Weights of a small GPT-style language model, trained from scratch on English Wikipedia: vocabulary 902, no biases in attention or MLP.
Each number is 128 + 24 x the weight over the matrix's rms, rounded and kept within 0 to 255. Layers, rows and columns count from 0.

# layer 5 MLP down (transposed), 640x160, rms 0.0468, rows 369-411, columns 0-79
[[127 148 102 120 132  95  97 143 163 152 152 155 126 129 117  98 117 134 121 155 131  95 137 145  94 132  97 136 134 134 100 141  87  78  70 159 172 144 126 113 125 109 156  68 162 134 173 163 147 129 134 133 161  90 141 130 110 134 138 119 115  92 104 120 124  93 134  82 157 148 117 144 154 146 126 147 110 122 126 107]
 [136 111 175  85  70 133 143 148 130 155 142 124 130 191  91 103 124 133 170 143 120 129 110 120 111 107 118 115 154 102 124 153 149  93 177 121  62 123 109 134  88 118  85 121 134 162  95 101 131 123 152 133 146  98 104 122 131 121 144 142 137 159  82  75 146 187 110 127 151 136 122 108 108 104 137 118 116  92 122 128]
 [ 96  92 134 118 102 124 112  72 171 171 110  98 124 100 156 128 103  96 136 160 120 174 109 104 143 161 146  92  85 117 130 124 138 153 126 142 115 101 130 113 111 120 168  87 130  98 144  81 132  75 124 122 111 141 176 125 117 167 124  97 162  86 141 150 109 126 139 129 165 157 114 152  90 118 146 141 120 136 178 136]
 [108 159 164  99 179 163 142 124 113 124 140 144 157 125  78 127 153 139  96 137 144 135  97 156 144 126 156 141 128 111 147 122 176 131 153 128 132 147  95 142 117 147 120 145 124 105  75 100 112 136 131 146 126 114 140  93 160 131 137 125 139 116 174 147 148 124 142 109 124  93 146 133 161 149 181 105 153 157  95 134]
 [168 152 143  89 133 126 116 122  92 107 117 112 114 164 109 114 106 146 158 145 117 168 150 178 104  82 140 123 122 155 137 110 154 136 132 124 136 166  98 145 140 143 141 137 160 102 122 136 123 123 110 101 139 127  87 148 107 143 104 153 125 146 145 167 111 118 120 123 137 137 112 138 142 133 123 149 142 121  74 160]
 [122 125 186 128 156 110 134 101 127 106 109 144 163 116 112  84  66 169 109 106  95 153 157 147 120 141 148 139 110 132 152 105 103 123 134  92 119 127 119 122 134 140 140 118 100 118 130 132 134 107 107  76 120 106 137 116  98 122 128 134 151 119 157 130 135 125 125 115 167 143 131 116 120 176 124 115 132  95 117 117]
 [124  76 102 141 154 147 128 119 144 133  93 145 107 104 150 159 163 167 125 172 134 133 128 101 106 111 128 146 121 119 117 101 130 160 164 104 135 141 126 178 106  92 153 120 172 133 158 112  88 128 180 129  94  99 142 114 101 114 133 134 120 131 132 149 151 151 127 121 102 163 102  96 116 125  81 116 132 150 132 126]
 [118 115 155 183  88 134 150 135 136 161 122 135 121 123 161  97 133 132  94 150 131 123 130  81 144 138 118 100 130 162  96 101 146 136  85 134 167  99 150 119 118 142 156 122 124  97  92 121 131 144 127 165 157 107 147 137  98 133 159 148 101 185  81 119 142 112 140 145 108 131 139 118 120  87 122 114 151 115 100 106]
 [ 95  89 165 138 148  94 106  78 131 177 152 129 136 161 150 128 119  79 119 119 149 145 139 112 106 113 108 117 158 152  78 140 143  95 101 195 130 143 192 152 128 144 135 165  93 126 124 114 152 166 126 128 150 138 194  78 157 149 124 139 157 140 144 142 121 181 112 153 101 128 148 149 111 159 116 179 150  87 121  96]
 [165 105 138 132  78 138 108 155 111 117 152  94 172 174  88 121 162 115 117  83 146 110 114 137 109  96  94 114 124 161 117 143  93 137  65 140 123  70 136 122 148 164 133  87 154 138  85 133 118  99 148 105 102 125 138 121 158 119 158 100  90 176 122 138 109 118  91 139 117 147 153 133 116  83 121 111 129 120 160 112]
 [114 122  96 171 117 151 126 136 123 136 174  98 146 128  87 104 150 149 109 103 139 127 127 138 147 140 136 133 128  72 110 122 108 139 130 126 136 127  98 138 152 128 124 129  79 112 117 142 157 181 130 124 169  95 145 121 133 100 125 110 134  98 168 111 108  97 102 152 119 160  65 140 115 128 111 173 141 167 140 133]
 [113  89 141 137 124 193 134 148 129 129 172  74 182 109 156 116 133 106 153 108 125  82  88 118 109 129 143 131 134 149 106 150 113  95 120 133 127 106 162 105 129 150 153 119 122 115 108 131 108 122 132 135 131 151 148 123 157 135 167 122 127 138 115 125  98  89 109 176  98 144 177 106 149 113 126 148 140 121 152 116]
 [131 157 131 129 117 150 134 103 139 156 126 122 152 167 134  62 116 116  97 176 112 110 103 148 132 144 149 150 115  84 122 157 113 113 120 115 104 117 131 149 132 161 106 134 141 147 114 128 137 123 107 110 137 172 163 117 125 157 109 112 189 117 118  74 140 138 118 136 165 140 105 134 144  72 162 145  86  97 159 154]
 [123 151 127 124 113 142 102 128 147 141 123 140 150 101 117 136 106 157 159  94 139 162 124 131 153 132 143 131 140 101 136 122 121 146 117 113 140 125 130  97  93 119 133 127 100 114 161 151 142 124  98 119 119 135 123  86 188 158 115 118  92 149 114 142 121 112 112 118 117  85 184 137 144 141 126 121 146 115 125  99]
 [143  98 160  90 180 146 174 106 130 145 126 115 137 122 125 139 105 107 127  87 118 115 127 154 153 149 158  95 127 132 155 133 146 129 150 152  72 180  70 175 132 107  75 129 159 110 146  88 103 113 115 125 131 154  90 146 141 102 108 145 128 135 146 119  99 103 143 141 168 119 209  81 129  93  94 137 134 119 131 165]
 [116 136  96 126 129 137 103  82 123 176  84 126 134 134 157 185  88 106 159  95 128 113 101  96 120 114 103 157 122 153 169 167 149 154 118 101 120 144 127 152 141 127  86 124 157 138 144 123 131 147 112 121 119 117 114 161 130 131  87  99 141 110 132 152 133 112 157 107 113 132 124 128 109 122 128 112 121 157 121 121]
 [122 148 132 134 132 132 110 117  90  96 123 111 123 125 118 123 100 143 146 129 119  96  80 171 128 118 128 111 120 157 116  83 152 113 144 102 149 155 130 109 119 144 123 171 154 115 105 180 104 135 138  38 120 146 101 109 142 130 183  83 136 100 110 163 121 115  92 149 131 100 109 131 136 101 124 119 137 113 153 131]
 [140 114 147 146 132 136 132 143 113  97 142 136 112  99 188 130 118 144 140 118 158 137 146 141 161 161 154 109 148 140 148 130 136 120 137 113 168 109 146 124 154 146 170 101  96 150 162 145 103 137 147 140 146 123 101 153 104 147 145 166 148 113 134 109 117 129 138 124  83 122 136  72 114 173 102 129 148 127 132 121]
 [ 99 112 148 140 112 116 138 154 116 129 158 118 113 131 114  94 144 167  94 127 117 168 105 143 108 108 162  91 125 138 115 176 146 127 137  70 163 120 143 106 164 124 122  71 113 122 125  80 152 161 148 102 124 119 138 144 104 155  78  99 117 124 165 145 147 106 127 111 122 141 129 127 163  89 185 120 154 140 143 122]
 [116  97 135 154 163 115 129 161 146 130 124 108 128 125 117 104 181 138 151 144 122 113 109  70 130 117 131 145 147 103 112  96 136 155 144 139 145 127 129 132 161 165 141 109 160 143 121 130 102 139 111 145  94  87 142 129 129 141 121 132  86  93 133 112 134 147 101 144 134 155 103 127 126 139 103 133 157 178  84 157]
 [149 131 152 134 128 128 119 123  96 140 136 154 153 123 140  92 122 133 110 131 139 134 165 136 118 151 128 129 139 157 102 157 148 107 102 123 130 148 124 147 136  90 114 118  91 177 104 131 120 131 187 156 132  98 103 137 115 139 100 140 101 137  99 131 141 117  94  74 107 131 114 145 102  91 129  99 107  90 165 124]
 [ 97 133  83 147 139 119 131 178 157 137 105  89  99 114 145 156 137 101 100 121  96 115 133 118 131 113 140 110 135 148 159 113 185 161 123 125 107 171 105  92 123 135 143 121 135 114 108 104 130 101 189 103 145 158 144 164 119 109 139 133  70 150 109 103  95 105 129 150 143 120 132  94 113 108 106 127 157 108 129 144]
 [175 156  91  86  99 131 142 120 154 139 139 124 117 137 161 113 116 110 154 130 135 105 102 103 127 125 114 160 116 121 115 121 129 108 148 156 153 131 130 140 110 115 114 148 115 171 130  96 132 157 116  89 112 110 111 156 156 128 142 107 162 130 123 110 145 142 146 108 122 132 169 113 134 132  99 117 140 164 140 150]
 [142 148 125 146 146 130 115 128 125 148 118  84 129 105 167 140 106 125 164 149 121 145 154 100  90 164 137 128 107  98 143 148  94  86 123 119 130 127 144 123 149 135 140 127 126 118 148 144 117  95  93 141 133 144 120 152 117  95 114 179  82 125 126 135 150 155 134  94 166 151 158  86 114 177  91 142 110  95 119 114]
 [107  96 136 139 135 138 124  93 104 127 149  94 123 148 172 136 141  85 130  87 176 127 123  99 168 138  88 140 181 113 108  93 132 100 129 145 111 124 159 153 151 120 175 173 118 151 120  67 146  83 143 127 158 127 169 120 134  90 163  65 100 146  80 149 133 150 158  85 126 106 120 150 151 134 122 128 105 149 130 130]
 [139 131 129 145 127 125 155 121 110 100  81  91 131 157 145 154  99 140 126 110 115 117 156 164 143 119 114 140 137 164 114 178 169 156 123 157 120 143 159 148 153 111  89 112 137 137 144  83 151 141 178 115  99  90 144 120 135 100  78 132 138 138 117 168 204 142 121  88 158 123 131 163 114  97  99  80 153  63 126 121]
 [166  84 148 160 157 141 161 124  92  94 161 142 103 140 133  84 170  87 152  98 143 120 104 123 108 147 143 103 121 115 121 145 128 125 155 147 107 112  95 146 138 120 120 128 137 105 143 108 106 122 152 124 130 105 161 124 127  88 111 112 149 108 146 151 132 113 121 155 158 171 152 155 152 132 120 123  86 170 104 112]
 [126 115 165 105 147 124 107 103 126 146 119 146  92  98 142 116 104 177 128 133 142 124 143 137 118 148 154 130 129 143 119 139 173  92 150 108  97 153 101 143 142  97 146 135 133 108 130 107 180  98 127 106 157 140 156 132 132 140 115 121 147 120 137 118 105 126  96 114 138 149 128 107 112  85 128 148 111 104 109  99]
 [144 130 117 152  98 154 106  95 107 132 125 121 133 104 160 100 152  73 100 137 122 104 159 144 147 157 135 119  87 125 103 177  84  90 113 146 123 136 113  79 129 119  90 117 170 178 133 112 120 126 113 144 138 127  92 134 142 100 103 128 116 183 158 168 124 130 107 120 166  94 158 117 130 137 109 123 106  91 105 134]
 [100 105 130 127 130  96 143 107 116 142 157 139 130 146  54 161 103 114 110 104 106 128 152 123 139  97 100  66 140 114 137 159 136 180 137 122 169 130 161 124 109  94 133 168 152 144 157  89 103 121 154 148 124 113  94 142 111 132 137 166 147 128 134  89 135 129 142 146 144  98 112 113 131 150 121 103 152 137 147 116]
 [145 119 128 106 135 104 146 156 168 140 166 125 123 168 118 105 163 103 139 118 116  91 141 125  87 155 111 125 137 134 130 100 167 138 120 128 142 154  96 158  69 147 108 104 105 140 123 117 128 128 162 144 117 134 132  91 148 134  98 156 109 102 101 126 161 109  90 130 123 130 142 172  74  91 156 180 130 154 108 101]
 [148 170 111 149 155 129 136 114 180 133 103 126 111 118 100 131  86  85 192  95 111  93 149 123 166 165 144 118 118 128 113 140 161 107 129 145 120 138 113 134 128 127 144 139 150 148  75 142 124 108 134 126 131 114 140 131 140 136 115 160  81  55  92 146 137 156 120  92 120 139 148 124 117 110 147 116 144  83 125 101]
 [109 119 126  79 130 131 140 138 115 123 143 158 137 162 130  92 125 139 125 130 144 115 134  88 175 116 106 143  87 166 145 125 152 121 186  99 133 125 139 140 103 116 169 136 114 153 147 135 132 121 147 100  73 145 126 148 106 163 138 130 107 131 119 144 127  82  90 112 133 112 132 112 157 138  99  93 172 150  83 111]
 [112  84 125 114 159 129  86 122 126 155  98  93 139 143 106 120 176 128  85 155 113 168 115 108 133 125 133 107 145 121 169 141 132 148 154 124  93 107  97 131 156 138 135 143  60 123 101 113  94 102  91 142 127 186 135 121 128 114 128  94  73 169 117  52 139 115 104 117 131 140 100 140 116 122  84 151  83 130 117 105]
 [152 123 123 162 156 192  66 143 162  94 107 136 142 122 136  85 122 167 134 151 112 127 149 178 159 108 122 129 123 115 129 106 108  98 112 145  90 107 134 141 141 141 132  69 132 138 143 100 126 145 132  73 117 130 114 148 157 166 133 131 110 153  99 145 126 174 122 127 163 116 139 115 110 127 125 139  80  66 141 126]
 [132 151 101 158 111 145 158 153  91  80 119 143 154 146  96 105 105 112 141 170 166 138 187 132 129 150 119 102 133 146 138 128 118 140 110 128 127 154  96 143 137 123 134 108 125 100 122 142  90 123 136 127 114 157 120 152 121  97 126  95 136  79 169 155 136 156 182 130 149 123 157 155 117 100  80 123 130 123 130 107]
 [101 150 119  91  99 131 127 126 143 136 127 175 188 131 165 103 154 156 122 118  87 108 132 148 141 142 125 147 133 145 154 126  90 117 117 148 143 141 125 127 119 130 136 120 131 117 139 123  84 122 120 135 138 122 128 112 139 155 142 113 139 141 137 147 134 148 134 119 150  91 117 133 117 128 114  90  96 152 151 120]
 [112 150  88  86 121 118 112 152 116 106 136 111 111 153 130 138 149 149 120 139  97 168 177 124 166 116 104 136 100 125 152  76 135 145 163 170 116 160 149 155 140 109 106 151 127 115 161 150 107 128 140 134 116 155 105 138 149 101 161 145 127 139  90 134 128 126 150  67  79 101  66 108  85 154 155 162 137 172 129 141]
 [131 148 134  94 147 113 137  88 161 113 118 101 162 156 161 157 114 142  80 149 115 152 116 118 168 107 118 124 113 109 110 133 124 143 151 178 126 129 145 125  81  87 135 138  91 127 141 137 131 116 156  94 128 145 129 124 121  79 122 125 127 152  75 116 155 160 125  99 120 101 132 114 152 111  95 156 129 128 123 150]
 [110 167 109 123 147 117 161 127 166 153 116 187 120 109 104  86 116 169 161 155 122 138 117 146 136 171 172 118 118 111 128 100 173 101 164 149 140 130 136 151 142 159 159 112 146 118 121 157 143 146 109 103 106 140 133  91 107 131 131  91 129 136 124 145 118 126  94 103 155 112 140 153 134 111 118 139 118 139 106 137]
 [133 129 173 142 133 100 117  98  94 154 150 133 145 106 164 115 128 119 141 145 150 149  87  84 149 131 106  96 110 117 132  70  73 155 136  96 104 130  95 147 170 123 175 121  98  74 128 100 114 149 134 130 143 108 171 145 112 112 150 118 138  93 131  97  76 117 133 162  81 145 167  97 116 123 122 120 135 135 140  87]
 [154 146 123 113 131 109  96 122 139 120 101 178 124 122 124 129 145 144 102 133 120 113 154 128 141 106  83 143 108 158 136 126 110 109 119 154 169 131 111 146 157 113 121 134 135 116 118 147 149 107 107 112 110 108 109 150 133 134 119  87 144 145 134 117 135 133 138  65 143 106 135 159 142 115 148 102 120 120 142 120]
 [179 115 125 132 182 122 125 183 142 128 118  93 156 112 123 129 148 103 125 149 100 176 175 104 111 173 114 108 129 136 146 133 158 135 100 116 117 147 139 124  87 151 123  77 140 141 155 130 163 139 125 161 146 127  70 130 152 139 118 123 137 101 122 140 138 159 115 129 109 132 131 112 108 158  90 112 133 109 106 163]]
# layer 5 MLP up, 640x160, rms 0.191, rows 370-411, columns 0-79
[[111 133  76 148 127  95 156 117  78 105 128 127  84 103 134 130 147 173 124  84 118 108 106 138 110 115 132 150 119 135 108  97 110 147 140 132 114 129 122 169 142 106 140 113 117 121 133  96 137 149 130 115 103 151 114  95 173 156 125 142 117 141 128 165 143 138 109  82 109 153 108 122 116 152 118 126 142 121 105 148]
 [181 124 118 117 160 113  97 138 101 112 153 156  88 106 104 145 177 130 128 152 156 109 129 120 116  88 125  99 113 189 113 105 131 157 132 109  96 134 146 124 127 114 170 129 120 140 112 151 174 121 117 114 208 124 141 159 134 107 102 111 108 127 153 143  91 102 122 124 144 136 109 158 127 112 150 139 118 105 155  99]
 [158 187 170 136 142 150 105 141 195 109 160 129 180 146  90 153 121 138 123 131 132 123 133  99 124 126 139 104 123 106 161 139 141 101 169 169 105 162  92 115 171 165 127 156 155 136 152 141 144 119 112 111 150 117 163 133 103 128 145  89 140 129 127  98 176 153 158  69 140 132 114 133 137 112 160 172 137 104 144 122]
 [169 141 110 133 151  99 151  98 107 123 108 140  92 110 136 139 137 129 135 175 134 131 143 103 113 162  72 195 105  80 110  99 158 117 153 167 123  67 158 111 113  98 147 118 141 175 140 118 128 146 116 157 136 124  91 123 104 122  92 114 145 160 139 141 129 153 176  98 112 107 134 110 115 103 119 116 131 180 136  66]
 [138 139 123 172 180 148 129 170 153 116 134 132 167 130 159 155 163 153 136 187 111 110 139 137 167 150 140 130 105 125 102 153 166 126 110 137 132 129 105 121 140 119 122 124 106 144 150 131 122 117  97 120 180 144 137 119 144 112 129 132 124 155 122 173 131 146 128 136 123 115 125 109  97 112 124 132  88 110 128  99]
 [118 160  78 117 130 104 101 135 130 152 153  80 136 133 112 131  92 161 142 132 122 187 131 142 187 170 143 123  75 124 132 156 103 132 106 124 105 122  82  80 171 161 113 119 133 144 122 109 139 156 102 161 150 102 147  94  98  96 139 148 109 139 125 117 125 141  73 101 130 103 161 109  86  93 133 190 181 111 148 182]
 [115 126 112 118 136 134 147 126 139 103 123 145 112  98 121 123 145 118 121 115 154 106 143  99 149 112 121 176 117 110 150  85 120 124 145 142 175  81 139 134 117 146 155 144 125 134 153 146 165 118  79  99 128 121 100  97 183 170  96 124 128 121 144 157 160 127 114 123 138 125 119 135 177 116 141 104 138 121 133 158]
 [136 121 168 111  85 113 127 137  80 154 140 123 125 105 172 148  82 166 131 134 158 165 125 110 126 135 135 119 204 207 110 184 151 149 119 137 164 143 106  92 119 161  84  80 117 140 172 114 130 115  93 149 122 129  84  92 112 133 140 117 113 123  99  92 133 108 127 103 125  98 116 102 122 133 153 129 149 139 146 128]
 [137 128 158 130 100  79 134 126 110 138 118 152 142 109 178  82 146 140 159 126 115 131 123 129 143 150 157 133 117  92 104  99 139 114 182 115 108 169 120 109 106 140  97 119 127 140 136 140 116 132 115 129 114 123 103 123 101 179  91 153 124 137 148 121 122  97 143 166 131 138  92 125 163 141 146 119 104 135 111 140]
 [111 154 166 133 138  79 137  98 158 131 160 166  98 114 136 183 137 136 118 141 142  87 135 125 136 148 119 137  86 144  99  96 103 133 146 110 167 166 118  84 118 155 102 135 139 116 158  88 123 155 113 139 113 139 127 124 130 116 119 149 158 151 124 137 144 138 125 114 133 111 127 121 149 131 140 114  84 138 112 160]
 [125 148 134 111 165 148 102 117 145  99 136 119 154 107 134 110 127 133 112 113 134 136  84 163 139 174 144 213 107  94  96 129 126 120 121 168 114 182 104 128 118 155 106 146 136  87 166 118 153 104 100 116 180 107 126 103 123 113 141 138 148 133 116 104 108  77 138 141 119 132  82 105 144 143  68 134 140 141 108 164]
 [149 126  83 130 129 151 124 105 121 167 170 137 152 126 138 176 149 137 150 104 145 106 124 102 115  98 186 112 121 123 214 120 125 117 111 126 161 156 139  74 127 130 124 116 165 148 135 117 147 106 119 111 116 101 156 127 125 107 155  86  93 169 147 108 124 141 104 111  93 167 152 161 143 138 119 133 108  69  95 147]
 [117 139 100 155 110 157 121 126 111 150 155 122 106 149 136 148 185  67 142 125 132 107 171 133 120 142 115 132  96 110 107 106 121 166 143 125  88 123 124 131 158 117  99 148 112 147 110 102 137 130 127  87 140 148 134 156 168  93 134 156 111 142 118 132 122 178 132 161 166 128 115 127 143 124 111 155 126 123 119 149]
 [133  78  90 159 139 136 132 121  95  97 127 140 129 130 118 153 140 139 106 160 149 113 177 101 118 136 110 130 145 148 140 121 140 166 124 148 135 114 148 101 117 141 118 116 126 136 116  82 168 166 131 113  81 123 117 151 157  93 108 136 101 110 113 128 113 115 140 153 141 163  96 109 111 126 159 140 117 147 118 137]
 [128 110 128 102 110 146 135 132 114 129 154 113  70 157 153 108 162 152 152 128 175 106 122 126 164  89 111 137 164 127  71 142 120 128 161  99 163 110 103 132 153 115 144 129 143 163 108 147 164  95  93 137 122 144  99  75 112 123 132 132 113 109 139 126 115 170 138 121 120 115 138 153 125 160 126  91 164 178 126 125]
 [138 156 141 106 139 155 109  96 181 115 116 144 124 141 149 136 133 138 109 118 184 135 121 126 157 101 165  89 130 128 121 170 134 143 120 105 111 136 176  97  99 102 113 111 124 130 118 135 146 166 142 119 101 104 103 106  91 132 149 146 135 103 122 127  85 133 110 123 146 124 151 157 159 112 149 149 112 107 104 136]
 [134 114 142 131 138 206 106 100 123 137 141 139 113 101 149 170 112  93 135  98 156 118 140 107 121  96 142 117 148 118 134 108  96 158 147 168 136 118 149 129 159 129 145 104 137 115 110 126 150 102 144  86 148 148 162 157 131 121 100 127 107  95 147 138 127 125 188 139 102  94 145 158 117 104 180  94 124 155 129 145]
 [118 129 142 120 124 138 127 124 103 125 132 154 165  98 150 118 101 124 148 109  83 124 122 127 177 105 144 189 134 121  84 105 153 144 118 158 121 123 107 147 126 122 134  91 176 109 138 116 106 117 139 149 128 104 150 102 155 115 163 115 151  65 121  97 105 121 147 162  81 154 147 137 112 124  86 125 130 105 122 147]
 [116 146  96 139 133 129 123 107 109  82 133 122 136 125 112 151 148 130 109 147 137  97 101 150  97 131 168 140 138 143 186 147 148 152 124 151  90 145 126 147 135 128  89 126  79  93 165 155 119 145 139 131 108 178 124 123 118 101 140  97 158 176 180 122 176 110  96 110 103 124 155 139 139 134 158 158 127 122 124  64]
 [143 123 145 146 122 132 109 101 108  92 116 116  84 150 109 155 140 117 177 102 104 139  88 147 143 128 116 151 101 126  90 118 137 137 170 148 144 152  89 149 134 132 103 140 176  68 114 125 113 137 135 135 143 150 130 117 131 147 196 150 144 128  97  91 125 144 186 135 112 141 117  97 105 152 130 156 136 156  59 121]
 [171 149 153 157 123 161 118  90 151 144 168 155 174  92  91 162 147 142 136 112 106  88  97 139 137 135 145 113 105 154 110  93 150 132 160 160 126 101 166 114 133 143 144 144 139 158 101 147 135 144 132 154 151 146 119 139 120 147 115 111 121 165 151  96 106 131 133 123 109 118 119 169 126 131 161 144 116 119 149 127]
 [122 133 161 146 133 130  96 120 106 133 137 127 138 159 121 162 110 108 129 148 121 193 140  98 129 149 154  95 124 147 133 109 125 149 112 131 139 128 119 136 118 156  54 130 145  93 112 146 156 138 133 123 127 114 140 143 121 102 126 171 142 137 131 129 135 143 118 182 129 144 101 153 117 118 173 110  98 132 134 123]
 [120 124 100 124 138 115 125 104 110 102  90 125 105  88 142 121 141 141 121 112 139 110  96  88 160 116 172 142 176 134 121 158 126  88 139 141 130 119 105 162 123 115 155  72 151 150 147 103 101 100 160  80 104  89 134 140 109 153 161 133 140 140 120 127 109 119 137 158  83 141 111 132 175 154 149 136 119 167 159 128]
 [189 109 129 136 121  96 137 115 182 123 132 168 116 139 138 129 117  97 107 146 107 129  97 107 134 102 120 111 103 196 149 102 128 161 112 144 105  94 137  66 138 116 134  92 141 145 158 155 128 133 178 143  76 150 181 121 168 126 136 146 166 101 111 115  88  90  96 176 125 155 147 193 116 144 149 117 153 121 145 125]
 [133  98 119 135 126 121 137 121 155 139 145 151 184 118 129 142 117 200 159 145 113  98 114 104 121 178 153 112 124 123 149  94 116 166  99 115 106 152 127  66 132 191 125 151 169 183 155 116 142 133 118 124 127  80 146  78 121 109 112 159 109  83 128 149 177 169 119 161 129 125 146 111 137 108 132 120 143 139  72 139]
 [115 124 136 124 113  94 129  91 148 121 118 128 112 121 107 145 148 144 136 159 141 140 142 128 139 158  90 169  85 184 120 136 127 162 142 110 109 134  93 120 118 129 148  97 154 121 151 171 177 129  94 118 135 168 138 122  77 130 130 137 122  98 141 141 124 152 139 104 130 141 125 125 120 149 127 136 129 130 117 148]
 [113 137 100 151 122 155 135 107 155 157 121 151 108 156  97 158 122 144 152 131 149 102 120  75 136 114 111 113 113 100 125 114  94 159 153 134 164 122 120 124 149 144 113 163 178 148 135 129 159 150 122 129 128 129 128 125 122 152 125 159 123 154 138 132 125  88 143 146 110 154 172 145 119 131 181 147 117 136 111 127]
 [ 88 165 165 110 118  98 147  99 121 138 130 140 100  92 137  98 124 157  90 147 150 112 107 146 157 160 163 108 121 100 127 162 175  93 114 104 101 138 133 137 163 140 187 139  99 134 106 157 116 158 122 111 113 121 137 134 141 143 145 126 147 141 137  94 110 174 173 137 108 129 135 142 103 102 147 152 136  88 125 159]
 [133 123 145 171  91 136 142 167 113 136 148 109 128  73 113 125 166 128 130 151 136 172 119  85 144 104 132 111 106 141 145 150 155 141 155 154  78 187 134 109 169 121 138  88  78 130  86 102 101 121 104  81 145  67 139  94 111 147 166 108 120 169 132  74  86 158 169  71 111 122 114  79 107 129  93 104 117 116 149 130]
 [144  93 130 122 130 140 132 112  95 153 169 146 156  70 128  84 152 112 136 101 127 122 137 141 116 172 155 116  80 141 133 102  99 100 119  96 126 119 117  90 151 135 143 114 104 166  95 142 157 176 162 122  75 133 158  93 115 118 161 126  89 145 107  88 121 175 124 139 153 129 138 143 122 153 149 125 114 136 154 173]
 [119  91 132  86 166 142 168 136 176 114 152 136 153 129 131 123 151 144 142 140 125 162  91 143  90 123 156 118 126 185 126 142 132 147  99 116 142  92 125 125 108 113  76 104 130 129 139 124 128 129 143 126 129 161 105 142 120 153 137 114 123 112 116 123 130 134 133 139 163 126 115 157 115 115  88  89 143 125 160 134]
 [ 93  96 128 123 129 147  80 104 108 115 148 108 143 126 110 117  81 162 125 129 115 113 149 130 130 105 145 151 124 164 122 168 108 127 113 183 105 131 137 163 134 130 157 169 100  83 120  94 118 147 152 130 176 134 122 149 112 133 128 117 123 101 142 104 165 120 122 144 123 128 105  73 124 135 141 119 136 115 155 123]
 [146 142 119 105 142 116 111 124 137 166 138 128  85 141 127 113 122 122  97 126 154 125 101  98 122 116 145 137 100 141 109  91 113  94 139 137 139 182  97 110 141 148 104 112 126  92 137 150  72 138 147 133 108 127 181 103 127 174 142 103 102 155 107 120 150 117 171 102 153 133 124 101 110 124 124 110 166 173 147 153]
 [146 123 153 149 160 149 134 116 124 119 160 117 142 153 158 117  94 132 131 141 181  82 136 135 178 122 120 143 123 144 122 145 117 155 117 145 145 157 105  96 141 147  88 159 115 121 166 125 128 112 158 158 137 131 137  68  80 152 135 191 134 114 151 119 139 125 108 154 123  95 103 109  90 114 138 154 152 126 128 111]
 [100 161 131 154 116 191 115 116 149 161 162 142 123 141 142 152 119 185 174  96 157 144 128 136 149 124 133 163 115 107 134 160 144 140 118 136  74 123  70 124 118 117  99 143  98 160 122 134 116 135 154  98 146 105 111 129 158 142 118 139 125 147 159 150 106 107 133 157 136 148  96 134 122 157 148 103 121 107 139 136]
 [113 140 147 164  91 146 133 163 147 120 151 112  68 131 157 141 131 103 112 112 116 122 173 119 122 103 154 126 113  92 140 125 142 138 161 130 117 128 128 148  92 106 135  99 148 121 128 135 139  99 143 124 127 123 110 107 107 161 119 133 129 151 109 132 122 109  96 140 114 123  94 119 103 109 132 179 127 123 145 121]
 [142 123 134 138 119 137 139 175 116 195 152 114 117  80 145 111 172 119 133 140 151  76  91 122 138 117 123  82 127 140 137 139 145 127 181 125 110 154 129 151 136  89 154  99  80 142 127 117 146 128 119 116 120 101 128 101 136 151  97 163 107 109 118 149 140  67 155 150  64 119 147 130 133 130 130 101 121  90 140  47]
 [131 124 119 168 119 121 115 109  69 125 163 152 135 137 119 153 110  94 149 145  99 143 107 141 147 139 148 154 154 129 159  78 153 134 146 144 111 145 118 125 104 139 129 127  88 127 130 123 155  96  72 114 127 117 119 102 132 113 104 128 166 133 139 127  59 109 138 109 154 112 125 117 119 130 100 108 153 125 126 145]
 [ 88 131 146 146 111 132 119 128 117 127  95 118 140 129 121 161 152 129  76  99 143 117 111 105 114 138 125 112 117 125 112 108 151 157 131 152 160 166 153 125  83 157 141 118 116 103 142 140 101 125 129 133 114 138 145 132 112  69 124 119 112 125 109 114  87  91 179 178 192 104 102 153 137 125 150 149  77 109 148  91]
 [162 128  88  99 151 108 153 201 128 140 159  96  75 144 106 126 145 124 117  99 127 139 122 135  92 145  86 149 126 120  90 158 109 136 128  98 107 133 158 103 119 159 108  86  81 134 108 145 113 138  98 142 157 165 109 142 156 157 136  93 118 151 136  96 156 151 140  90 144 138  94 165 161 143 137 131 164  98  90 165]
 [112 123 129 120 133 111 163 121 142 140 145 107 142 128 100  98 164 157 160 124 127 136 115 122 110 123 142  89 134 148 137 157 133 145 197 141 155 129 128 144  98 170 140 124 143 107 124 131 135  98 108 109 177  89 146 108 106  82 145 145 114 130 160 159 134 122 121 127 138 126 145 135 121 169 150  98 110 124 117 112]
 [ 99  98 119 126 125 148 113  96  93 120 130 141 119 113  89 128 159 140 114 113 139  92 106 120 113 109 123 119 109 116 119 106  94 102 151 156 120 134 156 144 149 138 124 120 146  99 154 171 120  91 132 107 131 145 185 143 151  99 110 159 120 139 127 158 134 148  97 137 126 120 138  99  72 141 123 128 134 131 140 117]]